Each number is 500 + 25 x the weight over its row's rms, rounded and kept within 0 to 999. Layers, rows and columns count from 0. Numbers have three digits each. The size before them is the row's rms in percent of the matrix's.

# down: layer 8 MLP down (transposed), 1024x256, rms 0.181, rows 766-790, columns 0-127
# up: layer 8 MLP up, 1024x256, rms 0.186, rows 767-790, columns 0-127
down766 087:476524500516467511469526537528497542498509489473506485484486487480503495497517542514496520502506544477519544478479516490495485512457476491476468508480473501503560480494507467520456483482505498464516500513483472515493487531496513537482521522503440506464477485543526489550528497528502522473469512523480540520505578515450518498548491511488502528519490504482519520510536484446501511511512
up767 106:468488548516496477499521451492477507498515491495516488502512494521525521512533452467512515481476517487526508524497580504520503487505506498515507513477522541480484490482464529463490528505503501539464471458477522478467510510482530484544485500462469532560476559521515497496468559509537497476527480471485538524522514498522479500455490470525529451497492510495495466529516470540534475494435
down767 101:492492476500543492511529516510541540494481473494461459509477484473486485495503489483521525502455508513453532487502490525498527486533541459518496493475519527514517495467489487504509477501490506474471524512524492534512515503503507467459504498501539501483500509485449526518491521517490494487511521469489475509489491528472489487479478498504484514511572482496523518525467465486517488489562
up768 095:479504511503465561506481518516502524459483503497528548536471547516498478520490520516468519515503470555492495498506502494506492530476529451481510487491482509510507490502472495512494498501524507475526506495465478506488482483522531480429505495497479472448553481540505511472514501502556503530466443505518507494524486501519480478461491537455470518510497513493507533477469508514472483489508
down768 105:508503488485486474518512493542472505541478475464467472502536533511496515508518492531523481543481502495515480482490496506505464521500492532435467466499507484481528519514499435470467495468457502482508493565526493519518524463502479479469545478501559524532477515504484485544498512517519486505508447508455478484534510539517489513529503508521507514529463515458499527497503523502447464516516
up769 108:532482453458526461524532484534516528509500499492443505478513475553474476516495501504549446461511484502481496516483524494488452458511524513495465486526484504487492523515523550505489486494508542514527535496468525524534497481485508525528500450520484459492500512502444505481545508500533479548504509478512498527522472508509536471483511499557532450480513473506521500512501485498494491497505
down769 113:516488513455484473494526492500484521475498459529467490491482523552515522515510477502528494539477501546541495505531486470489543509430474515515507518498508509464470483503511512493509493552437479493509471528503519502433496496488459505515455518491524507457504532478533501458505495547537469486503501459555499537533472496500484526494494520554494478471513504521469529502509491529508481493491
up770 109:544519477499497498474509466549533508501491511469442499465495482517495511520462549542476488533517504465525526503511514475519523536462489509518522484480496525558473504550506519442482519479515509519494497467475475479520503474479500511488503501505488466462477487487460528437452495509510508490495522493515519514514512446506503525497505477518498438487462491472525556509508513500504485516509
down770 109:476472507516528521463471525444485490491463502521516497499513562509468456492465513527525487503532514501492475520499456514505523523519467495535482488528529471505512502471505503519494497477466504500473523553541523511525483499485492505469510491531509536526463542497550465506506495532464468491469521456492494536515515508488559527517484496472465533483512513493531486497484473482506529528462
up771 101:472505476495505554440491474509508513519517481505490537489476477444504491503510500496500489466474446522500477464533459520493541449507544536490470517540509474555481514554492483503524482498470477504525518527500508480516523523537540501499546505501518497518513491502488514502457446509467451516504527461539526506505502518509529498548492486515543513459505507537486488475524499493512475507504
down771 092:520464442482502480490500496486514455549509492512468502491541468527494500482491490518533573490490512520487507526525533455496465464494488517491508512532494514509519512519520557485438503455520485493509487489511512482517482490497455483494452487505465503497486511496499474542488497476536492495552451520494481450508507553455474531471507497469494494498475510489502507509511509529486482493487
up772 106:486523466471546505433530501531508459508488461477484513523538522497497480523460508540526506590505520494504518466481531488437446507490461494463496508505498511486478510496501537491522471507521502514463533506501524461472518496507531475514528513532472563526461494479555529495484508493518509485495499552510489513501511513462506482513518468452484463497444489514521573503476530464460518514518
down772 108:466496515488451513519494482547477528515500513505543491456483540497481466453515522481478483469486488479524490522504542531540536499471480543496530501538537510466505501519528532472502512476450460518493477485519514469508471489495502487484502482467482510505531479485480487493487542485493485522521494548436501505531470503516522475502487508503486513523531479483497504525525513503508491513440
up773 101:449541563479486511523529480520473501529476514493442512471539487517475533494525475519484517500494478486493480490481517455520464506507511507544536492489529485474518488486517464548485535493530469530484541497535498486512486541483513470489519534474497499470484498490482529522511485482543516514498486552483527489526556502469437511531531508498528507492478504544483475506529491500537517469508
down773 096:521464479541515518500494497517460509489496523482526450537482534530490484499447477483509505470508479498476476482514502520484509529498512484434505490462518502536497506534476536532489489490495555529447486495463481496505494497484542546498445501465459447478520509521471541497521484531486473508495558465507484478490511501524522526503493498494475480493497523506514532544497500498460470540501
up774 108:529484440513529480499475492533514500493469487506482465495569476492472460525506498482481482509497526529535512484477490481536483535496468485539490519466508487475492535512477499487550499494495474550498509523492503512485514492499470519480517519520528508521493508496535486488548482529507553514506511551506487512520480479498468552475487534508488525515487500526505536497466472527530547481549
down774 108:453529540446464514491499480505495499450472484531485524447451522520500470506499482517496491474463531521472489485465538509501477479521510527550534485498501483500511513457563447485522496464471507519537556560496519492514470528526508499470495484468498537492546496522521493451515461461500474516468463559469500525478523515496458476500516487499467516495495504478524532480502489489488517485524
up775 100:473528476489489460517461527478525503514529483535520545484488498505516478470484484496451472509506514538480521490492475457434514495512505554458537468460513534484463504493525508486510496520536483499503469496506493501521460483457497566496520482476533471504510484529497540468507447474470501459508504490515484505509511521494496507467528469484480485503501533468534479510507467527527500534527
down775 098:482490514447530487528532530477464539492478488470532516497517522469518498483521513447541480541537470541508464502485517514538509495494493530517464507494516497524531476547500498518501486519510475529508465485467498516481486490548514520487481542526480492509518502503500487537491526539541463520505527510469488501467496484490493466527443494496521491494494467476458501519501543560477521493490
up776 081:505474482479472515532533493486524517512487508486448487484553447511547510541530493514482528509490500494528507497501479544447501521488520489508500470494509492498508472490494520484507490507456525477514492502467516506486529488479525533531519486484459495535476540530592500445528465506521486497506487466528487473503426509445528475510496534552482517451463479498519510473523527514526524503447
down776 072:506465484499510492444460522504485495486487509512568522521538544482484502479489501523494483518481486489492497488539528435519512480498511527488511519506491467511524517501507509494485486523511464500478501491500488464517481536533518453515447532550498530478445467482406481539469533524472531550522506512514480506480554478493506480501516502465497451522514533518492495497488512489508481497501
up777 135:465498548517511498459473516499507509498476492457501494508477513465469488456518521525473462522499498470521488471513457542476501526525516479514495489518503542466441532490503508493489488503527527474492501520504523477495521497492513535491505479483470502556493538471472512504463500482478476527474527537500461508500477491519503485479501538535532476516487518521518503505492417468511460523494
down777 141:483528538504494501468536505480479531492450495452493478491518487489458509471498518547485465579511497487532506539528549456479491498503530495505485471462457460498477485491481451492456511483498523477514508554491487500513472515480505492532487502527484512494433504476492505499536514520480510509498513546503483480499533470458495470482447493489496473471529483482510515538481529485485501516481
up778 110:515460489479481481498503515505523507503481486538492476489514465502491463501471507538488549447472513503499470510544487513516496515509484514486436475509498524503493533539480514511549462488491511485511478570517513519523474508503531473520531514464512470540512492492494509477492447501546529504466508524452560488544487510524467543502505525504462479501501461461488492503460466483511499542495
down778 110:529502515531438517513508514516508519522505500514511473486478482488501513478534491505485562475569481553487538494521528471518522503474490499532528515514466509513515467493503465473521502527510503522484511525516481479504525497472475432480493513482527466472490478477510506476516468477476484474496505524490407509484478471457524503438513525516520516480470482487494540483462502514457537468534
up779 091:504515487481524550529484473487474507467501519507494475472523461520546535520493508536487489503507539489576517497483506501485527468536523511462454490482489539507479523554503500484495524501490476462458514515495487519491499485495563526494482519527501539545494523486490497504519492453488494504488525531486518461484503554518462508466451490506512461514508497499459495521466503499490515494464
down779 088:496476513506492516491506513470509510502509486490500505513465513531531483513520508454485524487497489505447439540508494543527464535456486473491524533521486495463559510480505509473507460515528503499492502468466530517514475484474493511462507481503473485515441484474500536495516532514530478495487497519509521474499474511498542490539532461502508512495471481461498460523514504493474436522519
up780 095:499527493539531526519496440532492478487543536505530481506497485489513518475489510488482469545477447522532468511481463449512510524536499512496531521480520497465481539461549515493468521472505517490422551536478546505506528476486501501466509515520485499493532497503512471493488488508503473503499489523494502478512473465464438488546490502473500536478493520487527498478509501501531490476484
down780 099:504461470527467521504517495524489500528525489470497484484524517512535522515477501534512509562505539532480532475516543534477503481476457506491445496510503514472526439481501544495516467536477487513545470520518494499511492481514489461479532538481521478492533471508528473484517520478490550463517524479491471489482494491501460472514510508494530524464453516435500523493498468498475511544475
up781 095:536510515467485532472512533520470490513521486478532529493530511442518476494454485498544556506524480478512495495543493526505475529486508527503502524485507503476530518479522478492503451510496487483485525511514463452506511528513516449487490520489506534438451476502479447514474497450492525450456497506506519515488451557503530493500530577454515476508512509514519479452491493503478547500550
down781 098:509536523502495497512449437519561525515446547529517533521477486509481516486494490485506480520469492502510507470505516491496520508492456476472481508459515495499505475498498522497503518494507485500502474489504544529474500528518503505534515482458503504561535521508465534520502483481523518556499486482528484496522526463503462509472500460546509500501483490518474487530517487482574491497461
up782 092:532496497509515535551492458527473518507496489479497480474489466487491522490514491521511514526493504487460466475559501514486546455495519465524482505501530470461525512489495451503473538476466480497475495510525522547466468509547450486515521504479550490497485488490497527479502513539523489495528513491480505549500512537548538501466516543516514529527497447497507511508527525464489478506555
down782 100:468528497486520478453509543533500519526484498517517525491466492461509465498526510483508488499506478513518530531476432450501515494525496489480467543511506489503473521515496485514558492508503533477502506517514521478515495506514531479510459542513471493515515514526489492493458511474495476493488530488492510488510480489514496491500467480492511449506527507506461420535483492538460541517443
up783 095:519495534478506501540466485503504438486500522520448520559472491495484486485496551477523497514466501502499497474467523518523530533491502459491507488565517504518502499507527522506455537499473479487478490497518496510517443506536559495493518498494529522540467490473508497457484521523521495488522493483489497445473485493479530508482534474482527499507490521458486452497542473511501541487483
down783 094:519502501510505472487474545498488475485571453484489496484498466491541485493486505482506471464466518506495500486495483471466517542502464557487480480500450523497482482481506473507475483477462470479499507490516517492517459501463533506498470549471439518539486489548509534509479466513514487507482447495490493486500499521480499512479501499542481499493441470432480492479465464459506498485529
up784 089:514525479513479485492525487483481468512473459503496514519515503526504539527489451505506502497524514513501499513447508507540538474483432501533499508465465514445459499546455462494509460534530476465517538457489513502480497492538495522499461455470476497494503542498487531494499477571531535487528468493504486493527462481488445505548526501511453542486513497514512509475506534489505502529517
down784 083:465488517459551537473496531493506493450485482448513499472501453481528497486535446498472540538474472520495482464492524510540475489523532510483452527490499519505515499446484489517501507533475474532467477567486538472510483488479485487521485504463484510526565527503497508453497508459509531459490524470477485517471497495509550493505499499480507466494447466511489500505492536484509506473479
up785 104:507500521445516501505509504527530501548501468488487486519508492529536510430492551478523505489493479503505486487511478502484477470523483491463527489539446487497539536497505521482527515490529467503519489494482492507495526460482470467481519520543506514519504521519498501469477529567505504545529529504490498467478480543485478486522440505530498515493562511462500491470438488492476502496521
down785 120:498483479513483515517477516486498481475518510477493435497490513516501488467497466521481502460481498500469520446484473472519470492485527492534500454488509480477565509488505470525495449512488490485484512482506505458518513478517495462502492506481449504488495445506495475474487450464541519506510506501503470514526447465431510465494495519538486526495474537441467509541483492500501528504487
up786 093:472531543514524486469469460498522525454506542532498513504495512534551515486549522522459484541496517503490531496461503511523534526475541457508533470478509518478558498460503478483489511487481528525496509517489518529495492451526492508485521502497531501501548496501450570512498471460508433500498497479476483443536459470509492453478501522541569486475506465475533511517524494499521537484473
down786 095:509523491524476458489538517538486495483459513518475485510453482529502490491529525489477445470516530531491527538510539468485486489502469532433483493444507471467517472521474521496504504502505526497487509507534494515505509484459508478513497500483521502504492451511459452512532500500500547479501494532489482506470511499525515475469515519458541510487503502506464484502488477530439514514528
up787 092:480514532500497540511524502498475517525457465531523507503507475529529526459494483516533447498504498540501498512507497498515466489491491497496514484522483528517472505468509484495490444510506537498520501529512416542523532446516497509499476460500569495521517564483506481489499503555498525534543457530468481482528458470496521504464481491490476534483484521475482446495494494527480502531520
down787 098:527497461528489458477493497495494514484520529477496490505476486481454481511512477517458482499482540492481468493468505476508536501515469506474477494467495495472492515539461532465512533486456518493462496543543536510499495534504473531509511498512482494509472530507478483508507517444484509476468549511511540499473508495516509510506542514479487504497517525482465557488507434490506495455520
up788 087:489517507472461470483544553456481499502552483488516502477520506453471515539468485506457512493527534519543493504479528496497471486456493539509509494491506548547480494473484540510501511502509510522511463489495463478519521477491522466532470485499531515458513487502505491515481533459486485534474480482534487507510563498482456492469484514526456560494506497487480523542509489483560469552521
down788 087:529504522493482499499499480494514466532522443527519511504470484480497482445532523504508477504508442530524487544516492526493542515514504545486513521460495509519500498480517502492487501495488531469475489570518492535497489508538493463499520517538498472508480510547471482506459487511466530471553470494464499545497508521507508528505462474506525511522524475506512481514534542492494511494472
up789 095:513507515482485508482510491528514499476494503461497458535475502490477526435459532519479508468550506486502498495494493532487478478482509523459544431517501499506540509488467504523511485500491545474461493501504485506510471488484523496519516476510502532437496460527546532475509484484443482471492483494534525492526516519488508506458488467494497466507523481514514495469476473505508496493516
down789 095:471521511494480479521466459504540533519516518526480521430552492511500483526538555513474480521460551482474490516481484476478506519498494496502506469478471510487508518462511498507505492525525531548504503519516444499518525517477476532459502573506487480543517479504473514565480508467512513517478490505513514508499489500489509522491504533540552516476508456509497501497503511503485491531501
up790 093:513491470474459476498553491501482503494492516521499537500498517514535501459486490495491521503509462487499506459513543524497468505492516468523482516550476458479535500464501513509519510492446503532476482531516490483482522511489462512496506477543465523438487507552481512501546492485527443531472480484478486501492490515479522491522497508501505533503483469524484459469481502453464455494470
down790 094:529512543491512508464499464502532564512561478508492493493514486530472492491483502488528461532491493469499485503471476505537491493504521452539492488518560505483523486503511510461506517530518480524458490500486481565459492505486533519496506434501494506549532494502525504502519472493494490500518500512483530505481514495479502492531502470503514518524521482537468501499504500454498519519476